Each number is 128 + 24 x the weight over its row's rms, rounded and kept within 0 to 255. Layers, rows and columns count from 0. The size above them is the row's rms in percent of the matrix's.

# layer 17 MLP up, 1536x384, rms 0.067, rows 1330-1365, columns 0-95
size [102  98  95 110  91  94 115 102 102  90 101 102 100  87 105 106  92 106  91  96 102 102 105 107 101 102 103  93 102 102  99  90  97  96  96  99]
[[132 131 112 149 123 123 149 111 117  80 115 139 143  97 114 137 127 107 114 127 133 168 150 109 130 146 134 149 160 147 124 111 112 129 132 160 101  97 127  97 112 155 109 169 114 107 140 122 152 111 129 128 115 116  97 119 131 166 141 115 117 116 145 115 166  89 115 170 172 110 122 134 169 119 171 121 102 181 148 128 114 125 120 129 148 137 168 129 135 128 120 118 159 157 115 118]
 [128 152 120 171 164 120  85 112 132 111 132 145 154 107 125 168 145 170  98 130  75 120 172 132 116 122 155 124 139 120 120 165 166 127 160 124 197 140 110  62 129 120 121 111 164 115 134 106 174 150 133 101 137 111 127 123 128 122 128 110 110  95 194 133 138 102  97 142 115  83 125 161 102 118 134 140 129 160  94  92 126  82 138 143  81 204 114 157 153 127  93 121 121 122 117 182]
 [132 169 121 130 162  69  91 128 159 102 183 140 143 137 124 129 175 114 163 167 155 172 129 108 129 117 144 120 134 119 153 106 110 130 131 130 161 133 120 162 107 141 125 112  88 123 140  94 108 114  97 141 126 106 137 130  97 148 127 147 104 146  97 105 109 149 149 156 146 134 157 107 148 121 161 137 129 125 117 111 113 128 114 128 136 116 110 131 128 130 179  58 164 117 147 130]
 [168 197 121 126 142 119  76 132  80 117 129 111 144 101  83 139 115 155 147 161 160 129 140 112 114 126 150  98  99 125 122 146 140 161 141 147 152 162 129 113 110 107 156 118 145  77 123 108 146  99 137 117 145  98 117 133 124 111 136 131 115 162 142 127 156 118 156 128 140 138 114 159 138 121 142 160 131 132 131 134 143 106 134 104 153 140 117 160 131  94 134 101 152 143 130 133]
 [152 137 158 106 136 141 140 112  75 141 150 147 118 107 167 144 152 135 103 103 143 101 136  83 172 107 112 121 167 176 115 140 183  95 171 108 109  99  78 147 132  96 129 112 131 111 131 108 152 116 126 142  92  88 132 118 105 135 112 146 154 158 145  95 151  84 140 148 145 136 112 151  94 143 171 138 103 113 121 167 132 123 134 112 102 136 145 140 117 201 120 161 183 115 122 119]
 [145 183 149 177 142 149 131  95 131 142 141 103 102  98  98 147 139 133 157 139 129 165 135 101 147 112 101 115 136 118 106 128 170 138  95  98 163 101 122 153 140 160  93 102 126 102 143 130 116 110 135 148 143 113 164 121 106 115 126 103 117 125 145 132 148 163 149 122 114 129 141 162 103 146 177 143 116 110  84 124 155 135 154 130 132 170 122 157 131 159 157 144 106 146 109 132]
 [150 141 103 152 125 122 120 140 131  90 146 150 168 112 129 131 115  90 119 106  83 170 123 148 155 143 139 118 119 117 102 174 135 143  95 110 139 151 146 140 124 117 122 138 120 122 165 125 105 172 163 152 163 170 164  81 127 140 146 158 163 124 149 143 151 125 102 135 137 112 128 108 152 128 145 109 142 159 125 112  71 147 138 128 125 118 134 144 137 124 116  81 110 145 133 144]
 [111 130 138 162 123 154 137 104 156  75 151 143 146 142 147 144 148 126  86 155  80 171 153 108 132 141 128 119 165 141  73 129 137 167  96 155 171 106 144 154 126 142 131 129 115 112 111 152 106 120 140 179 108  92 137 136 133 142 118 114 139 154 170  85 101 121 120 132 104 106 104 131 111 152 164 145 114 152 152 102  93 132 126 148 134 132 147 136 109 146 124 131 137 109 137 125]
 [135  90 117 155 136 133  78 119  48 101 105 151 143 106 130 141 133 106 142 121 154 107 116 161 131 127 125 143 135 112 105  94 118 119 138 156 138 127 139 109 151 127 116  92 151 131 147 106 113 144 145 153 115 134 131 135 127 148 136 183 187 114 169 146 121 121 136 144 150 158 150 135 132 127 127 133 128 130 139 137 140 116 136 118  65 191 103 166 160 140 100 125 145 120 141 113]
 [170 150 147 139 118 159 150  66 138 123 126 148 102 146 111 141 151 144 144 115 155 126 110 116 131 121 137 115 121 161 159 131 131 140 112 126 116 144 144 152 146 146 131 109 135 125 128  89 122 146 117 178  89 156 122  74  99 154 144  95 149 186 145 114 169 144 142 155 143 121 145 126 130 145 117 150  79 119 127 190 118 116 120  71 122 123 114 134 125 127 127  82 153 170 107 147]
 [ 95 122 108 137  87 119 128 110 165 111 100 101 143 129 137 142 178 153  87 115 129 106  78 161 146  97 149 104 155  76 154 147 158 151 140 144 142 114  97 115 142 134 108 113 143  91 134 128 148 118 144 166 109 121 155 147 114 106 105 121 131 113 149 127 122 131 127 147 148 108  99 155 129 111 152 116  84 128 155  97 184 146 140  93 145 147 148 148 136  99 136 126 134 132  90 112]
 [133 100 137 115 130  95 132 153 153 139 138 129 148 121 101 137 159  96 108 111 127 126  69 147 129  93 168 106 132  85 125 152 159 169 141 150 150 142 138 180 102  98 100 107 144 152 115  95 120 104 130 122 182 148 141 115 124 125 129 139 122 141 160 113 141 111 116 169 157 142 147 148  86 103  92 124 126 166 142  91  71 124 149 125 109 115 133 138  90 115 138 138 119 147 157 115]
 [115 128 107 115 113 155 110 161 116 140 108  88  99 115 121 175 109 174 117 111 112 176 127 122 111 148 122  95  99 132 123 127 164 139 141 183 159 113 106 126  99 121 126 124  79 125  98  99 143 129 174 167  95 113 153 134 149 170 144 109 167 118 152  91 188 144 148 136 144 122 129 143 127 119 114 140 166 162 140 100 107 118 110 139 109 156 145 153 141 122 117 125 136 109 143 112]
 [123 152 149 165 140 129 111 128 126 163 167 138  95 139 106 183 131 106 133 140 133 170 149 129 159  98 136 124 156 170 155 140 143 164 155 131 142  71 133 183 113 146 136 136 109  99 112 157 121 112 134  92 149 129 146 137 114 138 136 134 118 123 133 154 138 145 164 108  80 107  80 142 157 150 139 136 128 110 100 127  77 153 147 161 123 169 109 148 106 167 143 133 139 136 108 216]
 [110 158  96 114 137 115 116 108 139  82 177 137 181  77 129 136  98 113 115 115 132 173 118 133 163 111 143 100 110 119 120 174 149 190 116 161 151 158 137  74 114 132 107 124 113 122 174 168 145 157 136 133 127 143 164 143 150 116 109 135 156 121 111 144 148  62 148 123 107 106 133 164 106  67 163 144 155 110 114 177 115  93 145 115 105 105 133  92 110 119 129 148 145 119 174 142]
 [147 142  76 162 130 145 158 145  95 127 115 136 122  99 118 105 141 127 105 115  99 129 122 124 101 100 136  99 159 139 100 175 135 112 132 112 147  97  96 137  98 124 119 122  97  83 117 129 140 130 156 107 130 161 120 135  97 124 138 140 168 173 110 106 121 155 131 135 112 131 143 140 168 139 120 113 128 111 143 143 121 143 109 151 159 114 121 162 155 101 128 164 133 139 133 137]
 [118 136 127 136 122 102 113 150 153  96 109 117 125 182  98 140 148 127 132 125 161 137 105 129 118 165 143 110 107 132 119 118 142 126 157 144 108 145 141 164 120 123 116  97 126 170 128 120  97 149 146 120 110 112 142 143 121 134 135 103 146 222 144 118 144 117  92 119 117  75 120 136 152 129 125 124 127 133 146  79  99 170 139 131  98 103 129 126 104 144 134 116 163 162  91 123]
 [138  92 100 138 144 117  95 138 161 108 106 134 146 151 118 159 144  75 142 120 146 169 128 135 114 123 104 152 152 106  91 144 114 171 134 126 123 142 150  89 124 102 133  86 135 115  75  99 116  98 137 105 132 118 186 148 100 152 127 161 148 125 131 119 112 150  96 147 137 114 169 136 106 102 157 108 102 111 152 153 135 113 154 111 111 115 168 128 133 133  93  98 153 154 160 116]
 [135 178 126 161 176 150  97 149 151 140 170 135 124  95 127 162 109 154 132 123 132 194 102 124 127 167 187 125 138 125  97 114 161 169 128 152 137 125 139  93 131 122 120 146 113  90  85 125 109 107 171 144 135 111 154 116  87 131 157 105 160 173 149 147 116  98 121 143  87 130 119 122 141 157 176 162 145  88 112 149 115 126  88 155 168 122 129 137 156 136 120 129 148 139 138 136]
 [132 147 122 166 185 117  97 107  95  99 148 123 106 111 154 122 162 133 157 142 154 163  86  95 177 131 117 141 142  90 149 112 114 115 104 121 116 127 130 138 120  81  91 125  78 136 208 140 137 126 167 134 176 152 100 122 109 144 108 159 123 132 163 127 118 158 130 142 122  85  94 138 114 114 140 157 103 147 126 153 149 134 112 111  70 174 116 154 132 141 134 154 163 114  86 102]
 [146 147 112 152 115 103 126 116 121 129 114 127 176 142 140  97 148 139 131 120 146 144 118 118 183 129  81 108 100 126 113 137 115 153 152 123  89 135 113 168  79  90 156 107 116 104 145 121 149 137 140 131 117 120 127 120  72  92 114 146 124 130 158 129  77 116 128 133  99 127 124 147 161 134 114 121  76 131 158  82 106 117 129 121 120 135 161 136 101 146 119 114  90 117 139 122]
 [101 114 146 142 120 132 116 133 150  76 163 130 165 109 135 134 160 102 144 127 133 155 131 141 121  92 140 146 119 122 162 150 137 154 137 108  90 128 141 122 153 109 133 137 109 111 136  99 126 141 129  99 152 104 128 126 150 131 152 143 144 134 146 115  99 101 114 134  87  63 137 133 133 119 131 113 118 138  73 114 113 103 162 128  76 193 119 124 145 181  90 119 130 198 119 124]
 [112 157 129 126 154  76 125  76 106 132 123 121 159 150 109 155 121 101 168 130 139  82 103 142 146  91 123  72 140 127 111  91 137 131 122 107 125 131 119  99 115  91 121 134 136  89 133 121 126 127 150 175 161 166 143  71 122 129 148 117 109 152 142 113 182 130 119 131 163 106 140 132 112  82 126 122  75 114 138 122 170 129 151 102 164 138 168 160 113  87 112 130 116  73 162 149]
 [144 141  74 138  96 110 130 143 141 152  92 146 167 125  95 140 158 124 115 117 133 151 150 141  98 109 158 124 101 143 115 120 168 120 155 153  99 127 117 131 104 132 132  73 131 155  89 165 131  92 147 145 139 124 179 123 123 163 164 147 145 134 177 163 126 124 108 169 137  59 110 115 127  69 131 165 130 160 117 119 136 119 162 122  80 164 171 150 135 140 114 106 107 142 163 118]
 [103 169 117 148 156 112 131  98 127 146 130 196 142 117 125 167 156  92 130 128 148 152 111 145 159 126 170  71 121 118 130 139 114 143 140 147 143 134 127 117  75 158 135 108 148 133 171 129  94 116 157 175 130 141 172 105 136 134 118 131 194  95 149 133 130 156 121 123 108 145 159 157 173 105 114 128 135 116 142 114  93 141 131 132 143 102 150 113 174 129  80  87 140 145 132 144]
 [105 149 109 142 164 154 117 118 143 111 159 152 122 114 154 138 156 137 156 139 137 161 125 138 158  81 167 147 125 107 119 161 128 122  99 124 106 112 154  85 132 122 164  82  99 159 130 146 137 143 120 118 107 126 149  99 101 146 139 108 156 116 162  82 130 120 126 133  82 140 134 155 136  62 157 124 148 125 118  73 106 124 152 134 114 140 113 131 122 146 135 129 179 107 116 154]
 [114 143 131 176 130 132 111 143 112 138 116 125 126 117 105 141 101 136 144 159 132 150 113 149 115 103 161  91 180 127 135 137 164 106 114 152 134 135 108 142 142 132  71 151 168 168 117 122 128 124 180 159 178 115 179  89 158 170  99 145 154 134 116 141 135 115 135 129 108 159 110 117 138 128 113 159 123  82 139 140  81 109 117 147 132 124 136 165 149 128 103 108 196 126 142 134]
 [102 128  87 158 109  86 190 123 107 141 101 143 154 119 168 148  96 152 128 133 135 126 135 129 149 101  93 109 111 144  92 118 171 115 107  71 152 162  86 128 105 113  94 102 108 122  68 133 127 113 184 147 144 136 128  85 128 134 121 156 113 145 164 103 136 162 163 163 105 124 149 137  69  97 144 112  89  98 151 126 125 164 124 112  92 122 162 142 138 120  98  88 116 153 140 115]
 [158 114 124 133 109 110 108 156 120  97 118  75 147 145  85 128 104 131 126 139 142 115 143 138  92 108 126 168 163  98 100 115 120 152 106 119 107 146 122 104 129  70 175  98 131 134 110 143 133 104 169 140  99 125 109 181 110 127 111 149 131 130 154  74  81 106 130 170 148  52 134 138 131 138 139 168 127 174 126 145 170 148 145  89 164 135 159 169 162 121 100 161 132 154 135 144]
 [117 149  83 130 130 131  85 119 153 121 102 168 131 113 122 129 161 126 173  87 152 114  96 134 191 118 110 126 128 126 126 139 124 145 149 107 130 126 118 134 109 104  95  67 133  79 108  99 126 123  89 124 104 113 142 113 115 129 127 106 138 151 126 117 117 140 122 175 156  83 152 200 102 144 121 136 115 111 109 135 125 121 147  93 166 123 103 172 169 123  91  97 167 128 134 110]
 [110 104  91 118 102  88 159 124 143 108 124 146 131 149 133 153 183 106 123 154 128 163 134 150 140 125 147  78 122 143 149 165 125 153 122 125 148 141  90 128  73  96 141 168 151 142 157 127  96 112 134 177 169  97 129 167 123 139 128 119  99 137 141 119 117 127 127 137 100 139 145 142 109 107 115 118 125 114 130  93 120 140 148 130 123 153 151 131 163 157  94 136 182 159 139 134]
 [138 136 158 135 149 122 141 122 137  91 148 157 103 129 149 128  93 141 147 191 145 212 136 116 204 124 109 145 118 146 125 162 166 100 160  89  80 127 157 145 137 131 158 129 109 140 128  82 114  92 172 127 174  77 121 138 105 136 126 170 167 164 138 115 112  93 113 174 113 147 159 145  93 125 114 121  94 172 152 129 137 123  95 139 116 116 156 135 110 181 115 132 133 108 118 144]
 [141 173  95 149 113 144 117  96 126 133 126 174 172 122 172 132 161 111 127 120 150 103 132 112 118 142 176 164 139 118 122 144 127 128 141 144 187 117  94  84 144 100 109 132 154 108 159 126 110 133 134 133 137  94 128 141 111 142 126 111 140  99 153  74 136 120 109 139 108 126 147 154 142 124 133 120 115 147 120 119 113 116 116 129 150 146 130 207 127 115 113 163 146 137 128 114]
 [175 150 130 126 123 104 142 101 125  67 120 118 154 130 103 198 148 127  94 165 101 164 131 154 120 149 152 165 153 129 133 170 143 101 125 131 105 118 122 125 128 162 138  93 138 122 131 105 150  73 142 133 128 146  68 132 127  94 138 124  94 122 158 126 127 109 154  93 112 113 165 101 162 105 112 106 110 144 101 141 129 136 155  92 165 145 119 130 129 125 117  98  98 111 120 130]
 [118 137  85 148 142 101 140 102 110  92 138 136 116 118 132 134 141 138 138 124 110 143 110 150 135 121 170 109 179 134  57 124 144 155 107 109 156  60 123 128 116 155 102 111 116 121 133 149 160 118 136 147 137 123 170 161 149 134 106 130 184  96 100 149 132 139 100 128 130 125 154 134 127 114 152 147 130 133 167 107 123 135  99  81  69 148 121 134 156 141  65 161 157 114 156 135]
 [115 107 126 143 127  83 119 129  94 101 140 134 140 171 135  89 129  85 176 153 162 149 104 116 113 106 184 111 116 121 106 110 138 106 131 113 130 127 167 146 116 132 156  93 127 145 100  84 125 118 121 135 135 119 108 118  89 117 133 125 143 142 151 108 133 137 130 135 118 153 116  86 159  96 153 162 154 125 130 143 122 127 112 125 144 100 107 175 146  92  80  87 120 133 113 135]]
# layer 17 MLP down (transposed), 1536x384, rms 0.0627, rows 1330-1365, columns 0-95
size [ 96  92  99 101  98  98 122  96 107  89 101  97  91  89 110 112  95 107  87  97 102 112 103 114 111 101 101  90 105  93  98  92  99 107  95 104]
[[122 137 160 147 100 147 113 124 144 103 109 123  93 116 160 137 163 171 151 139 127 139 131 112 155 136 133 123 135 129 145  98 174 145  93 101 115 176 135 135 143 109 136 108 134 138 159 114 101 162 168 148 140 121 132 133 139 107 143 102 125 158 153 121 121 121 143 154 151  99 109 147 119 124 132 144 113 141 123  80 109 100 170 143 152 107  94 149  97 148 178 116 153  82 120  80]
 [155 160 146 144  92 126 162 159 157 180  99 148 106 117 138 104  83 132 131 110 124 109 149 153 114 179 140  99 115  90 120 104 137 131 113 132 116 144 168 131 177 159 152 168 174 135 149  98 127 128  87 113 134  93 119 152 133 159 155  93 157 124 128 131 167 143  73 125 115 123 133 150 138 158 110  92 133 137 106 110 131 153 139 154 114 121  96  89 127 170 134  76 140 157 187 114]
 [152 140 136 137  97 135 192 138  88 139  94 152 103  89 129 153 108 153 116 115 142 115 100 124 109 117 136 108 123 158 130 111 145 110 123 127 142 138 177 106 169 139 122 141 149 145 115 130 121 110 110 110 130 114 113 122 158 109 130  89 138 140 136 142 145 125 108  74 135  96 158 153  80 150 139 113 136 155  98 136 143 139 108 115 104 180 150  77 148 173 131 146 137 118 170 158]
 [127 113 147 109 154 146 158 129 120  88 104 124 141 117 180 129 110 138 106 118  88 100 106 119 123 130 155 130 109  79 110  83 114  95  94 110 154 142 112 149 146 115  79 101 128 171 134 115 164 125 160 110 103 106  81 135 161 130  90 164 144 159  93 123 128 120 125 125 136 131 104 159 112 157 129 180 141 149 111 119 118 121 108  79 147 128  60 108 120 118 161 112 126 106 159  86]
 [127 100  97 148 103 113 126 163 153  88  78 112 105 115 134 135 111 151 122 146 133 146 125  88 116 114 134 105 125 115 114 118 143 125 144  82 158 133 163 146 143 189 106  87 115 177 119 119  97 119 126 128 188 120 152 141 126 138 157  99 124 178 131 117 137 126  93  82 125 137 159 153 125 121 116 114 156 119 103  43  92 138 139 105 141  86 126 127 114 108 132 149 154 121 152 139]
 [162 120 155 115 108 128 141 114 150  73 106 160 169 118 125 102 130 102 150  81  84 124 153 123 138 101 145  93 154 151  92 122  81 153 182 149 128 147 149 108 125 118 128 136 122 100  99 109 123 121 143 138 127 142 131 136  90 152 142 141  93 159 127 129 116 100 132 144  82 141 128 101  79 121 106 100 120 113  90 151 152 140 115 155 125 120 114 106 120 140  53 105 151 129 158 133]
 [128 110  70 103 175 173 116 122 150 130 197 112 117 118 107 148 110 163 104 118 147 130 103 139 145 115 105  85  84 127 134 134 160 172 138 109 121  85 116 140 111  68 125 103 108 137  95 126 116 151 122 164 151 147 177 125 119 130 142 135 118 101 117 128 119 121 146 130 125 118 119 113 159 133 115 114 109 107 132 129 119 116 136 107 126 130 150 131 139 116 116 160 115 143 144  82]
 [120 135 151 112 167 109 134 120 157 117 145 139  98 139 111  95 126 157 121 121 132 105 108 161 118  90 119  96  92 151 155 145 143 140  75  78  75 184 137  97 151  96 109 106 161  89 149 143 141  90  98 127 132 158  97 136 104  87 102 127  82 132 137 132 139 136 157 141 117 117 161 145 140 109  81 117 180 151 121  98 154 126 135  77 119 155 161 143  90 140 156 169 122 101 140 130]
 [118 112 112  96 129 124 137 119 156 146  99 114 112 140 116 133 154 118 123  99 137 110 138 119 111  94 138 116  73 158 124 123 110  98 119 129 107 146 142 168 117 162 151 185 140 160  99 115 115 117 142 104 136  98  98 170 123  74 174 154 124 148  88 131 129 152 119  88 165 131 135 117 113 123 191  85  86 166 130 115  90 112  64 127 133 138 169  99 144 110 108 109 141 154 133 151]
 [132 134 100 144 154 132  97 125 154 117 101  99  91 157 107 129 105 152 123 130  76 141  95 142  96 118 133 105 113 123 135 129 100 144 118  91 146 136 137 160 127 165 156 130 125 141 131 175 134 131 145 109 148 105 148 142  86 117 109 123  80 135 126 106 127 115  91  81 135 131 137 104 132 143  94 154 147 149  99 138 132 105 107 174 125 152 111 144 115 137 103 115 139 113 156 151]
 [111 118  76 128 101 149 115 108 145 100 150 103 117 122  98 126  99 112 117 134 117 152 123 128 164 144 101 108 116 115 101 103 100 143  69 135  89 114 125 151 142 140 112 127 101 111 156 116 114 129  86 125 126 124 135 127  87 149 116 107 108 108 136 213  99 120 138 111 100  89 122 131 113  95 113 175 115 106 134  87  93  87  98 105 127 134 116 115  73 119 146 157 110 113 169  95]
 [114 129 117 158 151 103 148 123  92 113 163 172 165  93 113 128 113 123 110 108  95 151 171 148 150 144  99 153 140  98 137 132 111 150 132  86 116 108 130 134 152 161 100  83 142 179 113 116 125 149 120 163 125 146 171 166 121 127  92 128 105  96 157 134 132 126 171 111 111 105 112 101 149 133 108 149 124 131 124 149 128 108 136 141 138 138  96 140 135 144 114  99 133 176  97 107]
 [133 168 152 112  99 121 156  94 138 138 162 119  95 149 112  93 162 116  88 156 119  77 112 147 142 149 122 131 108 158 134 153 101 114 124 128  82 124 117 100 148 120 120 162 145 101 134 137 131  73 100  97 134 145 102 165  87 154 144 124 109 115 154 125 158 124 126 103  89 136 125 157 154 118 128 134 127 120 161 134 195 164 109 151 132  76 155 132 144 173 142 155 115 130 105 129]
 [163  80 106  99  98 152 137 105  99  88  72 102 148 107 148  59 124 130  93 111 115 101 121 113 117 145 114 129 124  80 103 118 136  78 127 130 134 171 133  76 114 134 114 125 149 149 138 112 116 135 110 163 105 135  91 116 134 120 101 125 126 122 141  92 162 140 119 163 154 133 147 127  98 116 109 110 118 166 146 147 184 105 127 104 135 122 127 141 145  95  64  99 109 112 157 104]
 [165 125 148 151 111 130 146  96 100 129 195 127  83 164 149 109 123 116 127 144 131 133  78 119 137 138 150 127 182 162 158 100 103 165 110 116 138 134 113 102 101 122 121 102 142 115  99 138 129 127 118 125 119 149 183 104 121 144 138  97 124 100 139 147 124 127 114 104 132 128 123 173 125 125  91 150 116  85 110 108 133 170  67 136 110 143 102 130 110 123 107 121  83 130 118 113]
 [115 120 106 139 148  95 126 110  86 149 116  65 132 152  76 128 137 106 142 112 115 156 162 113 114 110  91 110 122 150 130 145 151 152 130 109 119 127 141 100 150 122 112  80 114 110 104 153  90  91 109 132 138 150 178 144  84 117 139 126 125 119 122 137 110 144 103 106 105 143 167 143  87 136 115 120 121 121 103 118 133 105 108  99 142 141  80 109 135  79 178 169 176 128 137 122]
 [123 128 143 103 104 126 108  86 114  87 110 146 124 100 146 117 102 169 121 153 121 164 110 142 160  99 175 137 155 123 132 139 151 142 200 194 118 160 129 114 128 155 113 143 170 108 126 118 129 114 118 116 105 121 138 124 125 150 137 116 125 128 175 128 132 161 146 144 153 129 115 142 172 158 126  99 186 117  98 141  73 134 143 109 130 167 159 114 161 160 113 133 119 166 119 156]
 [125 183 134 161  82 150 167 164 161 137  99 110 182 151 144 123 164 112  91 137  93 120 118 108 153  93 139 123 121 115 125 150 124 109  94 166 162 148 114 117 119 170 122 126 126 158 135 103 149 112 158 107 113 154 149 118 112 161 157 161 109 140 131 127 130 142 150  99  96 190 106 158 103  92 100  93 141 185 154 132 151 106 105 105 125 164  91 111 138 142 140 112 128 133 146 141]
 [144 139 112 104 110 143 150  85 115 103 146 101 149 142 140 111 122 148 158 123 147 129 140 111 134 169 101 146 113 138 146 126  98 128  90  98 168 149  96 113 126 161 128 130 127 154 119 164 160  95  88 108 101 144 156 124 156 115 138 148 143 127 125 127 181 136 136  96 115 185 131 134 141 116  95 119 122 109 122  86 101 122 157 101  90 127 100 162 158 124 142 132 109 144 137 167]
 [149 108 133 125 113 106 173 162 112 128  92  97 108 115 140 122 138 149 125 110 109  88 176 160  95 179 101  95 140 115 144 123  86 147 107 133 140 164 139 151  56 106 145 153 128 135 125 154 141 139 125 131 148 163 100 108 125 147 159 163 148 108 120 126 129 127 135 126 137  94 151  91 153 145  88  96 121 116 149 148 116 155 136 141 121 132 127 137 124 117  86 128 111 168 167 145]
 [125 112  99 179 179 138 137  69 134 151 133 107 116 136 159 109  85 154 158 171 122 131 126 143 140 146  89 130 136 137 157 148 136 116 107 129 143 158 101 146 148 127 131 111  85 126  85 143 168  95  83 108 109 194  66 159 135 120 132 155  73 124 155 120 129 145 118 142 149 141 126 156 146 128 120 131  90 121 165 156  82 110 161 124 126 133  96 128 156 148 107  80 129 136 163 105]
 [134  91 151 123  94 175 152 101  75  91 167 130 114 141 129 115 101 188  90 144 138 113 151  93 134 109 109  94 153 152 100  94 163 125  98  99 148 152 121 110 138 143 142 141 118  93 112 121  86 126 134 151 138 135 142 141  96 114 116 145 169 107  96 136 142 118  86 130 181 126 129 134 187 162 150 144 118  95 156 129 118 112  86 111 134 143 146 103 136 132 146 128 124 116 147 163]
 [135 115 108 136 132 138 116 116  66 114 102 144 116 115 114 150 137 117 180 100  88 132 133 138 131  97 139 110 143 123 169  69 138 139 149 100 129 103  82  99 171 111  91 150  70 129  99  96 121  70 144 131 185 133 122 133 146 123 145 123 129 117 138 116 148  86 159 120 146 132 151 117 127  90 144 148 159 182 153 137 103 108 120 150 134 163  90 116  93 106 116 129 107  73 145 108]
 [138 139 101 118  71 144 127  56 172 120 126  91 165 134 120 146 122 165 139 122 115 107 131 116 125  80  95 148 117 104 127 140 123  84  97 151 137 132 129 120 169 127 155 163  91 168 120 168 129 123 150 119  98 127 148 162 161 174 135 147 142 104 148 128 115 112 123 111 112 135 129 127 119 124 121 122 153 166 157 169 168 184 151 133 117 121 126 157 138 162  92 120 136 133 167 115]
 [ 97  93 143 147 137 106 129  99 131 150 100 117 130 118 127 106 170 121 139 134 104 138 121 127 122 123 137 165 129 121 111 137 169 137 103 104 102 138 143 113 107 115  90 138 142 111 170 138 124 106 145  82 168 137 134 115 149 123 128 160 154 136  98 130 145 145 130 109  86 115 131 150 107 101 163 126 192 101 102 146  67 109  90 107 123 133 140 143  96 160 116 140 144 148 124 125]
 [ 96  81  99 152 147  88 180 103 136 149 160 156 126 111 171 159 129 138 148 118 136 137 138 119 148 180  84 107 152 160  98  95 135 127 159 135 148 108 157 152 129 161 117 139 109 135 136  90  94 155 135 136 139 161 138 167 130 157  74 121 132 179 135 114 153 125  99 130  96  67 137 123 133 148 163 122 113  95 155 141 145 146 121 111 109 148 110 107 119 132 153 131 156 156 124  97]
 [131 118 146 114 108 107 104 120 125 175 114  83 112 107 158 118 154  91 105 141  98 136  91  94 114  66 162 127 144 130 141 106 119  86  82 140 151 135 114 113 173 114 126 134 132 117 119  98 131 129 122  91 121 136 134 158 112 122  89 147 104  74 107  95 143 104 120 140 140 114  87 100 130  97 116 137 123 129 136 143 113 107 126 163 134 132 139 121 143 106 145 110 114 137 153 129]
 [120 129 148 124  82 132  87 148 119 154 129 122 134 137 101 104 183 102  90 126 120 142 140 150 123 140 119 163 154 170 132 128 134 177  94 134  93  90 154 122 138 137  92 125 135 132 153 117  72 140 135  99 114 160 150 137 151 114 137 140 102 105 126 131 159  97 122  69 126 160 155 151 163 113 124 110 160 182 156 116 127 102 114 171 167 124  85 149 121 110 130 136 148 113 145 160]
 [179 170 164 109 113 110 161 119 125 125 138 126 140 161 143 140 132 163 150 102 104 157 123 117 123 126 118 125 117 123 133  76 131 156 138 115 162 128 152 118 149 140  80 114 136 129 132 126  91 132  79 152 144 169 131 170  91 171 110 146 131 130 142 152 128 186  92 116 125 160  99 161 103 110 115 121 103 129 103 120 122 133  96 162 114 120 110  86 156 111 118 114 124 100 129 143]
 [120 130 137 135 138 169  96 144 155 122 153 103 127 113 126  95 166 104 155 134 128 127 140 101 125 142 116 156 145 169 151 182 134 153 109 110 131 125 110 104 134 150 110 171  95 141  83 118 151 128 153 125 126 159 174 139 180 140 130 149 136 117 106 127 150 155 120 122 113 137 138 126 109 128 124 141 154 101 175 119 102 147 140 118  72  91 148 105 147  84 105 179  96 116 163 108]
 [133 168 118  90 107 132 144 196 138 113  69 130  63 110 181  87 152 106 128 114 105 156 144 115 103 137 133 154 137  86 179 117 144 143  72 136 140 140 133 126 133 153 147 116 138 147 122 128 133  99 170  71 114  88 127 148 129 151 126 114  95 107 143 162 147 205 110 149 108 100 100  96 139 117 156 130 138 118 164 161 125 106 159 111 106 132  91 143 148  91 115 149 115 111 150 140]
 [109 154 108 130 105 139 112 133 123 114 112  98 131 116 108 125 165 172 136  75 100  93 141 135 118 148 126 107 143 142 109 114  91 141 150 129 147 142 121 121 162 126  88 117 167 118 130 128  74 128 100 111  95 125 131 139  94  95 111 119 117 105 116 133 158 136  82  76 150 115  93 121 159 141 131  57 164  92 139  98 119 107 107 134 136 140 127 155  87 113 112 131 120  84 157 133]
 [109 146 103 145 109 109 151 120 144  87 133 114 114 106 110 113  67 121 165 126 135 144 110 114 117 133 149  97 149 147 178 116 111 192 143 122 113 112  95  88 134 185 129 176 109 147 126 116 112 130 130 135 126 157 150 101 161 136 112 108 120 164 131 148 153  95 169 169 132  97 128 124 162 150 107 157 132 140  83 145 144 114 162 123  84 108 126 126 102 168  96 143 111 144 123 123]
 [157 115 127  89 114 126 106 105  91 112 103  79 127 149 107  78 121 144  91 113 113 110 141 122 103 164 108 140 146 176 103 137 123 134 143  90 158 140 163 161 141 140 169 148 147 143 135 169 105 166 168 180 130 146 144 151 122 118 144 116 132 114 124 134 130 123 137 113 133 131 150 106 146 132 149 118 132 135 142 163 142 127 125  97 101 113 169  77 160 117  84 141 105 125 158 124]
 [104 125 189 139 146 125 115  90 123 148 111 105 104 140 120 139 130 148 170 138 128  96 175 102  75 113 158  98 117 132 148 146 111 146 146 111  66 160  95 133 164 108 170 106  72 148 121 122 152 104  77 110 149 157  89 152 102 160 141 101 143 149 156  93 118 110 187 130 143 136 139 122 127 193  87 145 110 117 132 172 144 164 126 102 107 169 129 135  99 145 164 129  99 136 141  96]
 [116 131 162 127 150 118 135 140 109 126 107 119  73 138 105 174 134 120 132 126  88 107 112 108 134 106 118 129  92 110  94  90 134 120 163  94 145 131 129 103 123  79 114 143 110 148 171 104  94  77 136 166 117 137 151 164 107 146 125 108  79 142 123 128 137 167 101 155 121 157 120 116 149 156 137 134 115 145 179 123 137 135 166 115 115  99 169  85 119 127 115 133 100 167 136 129]]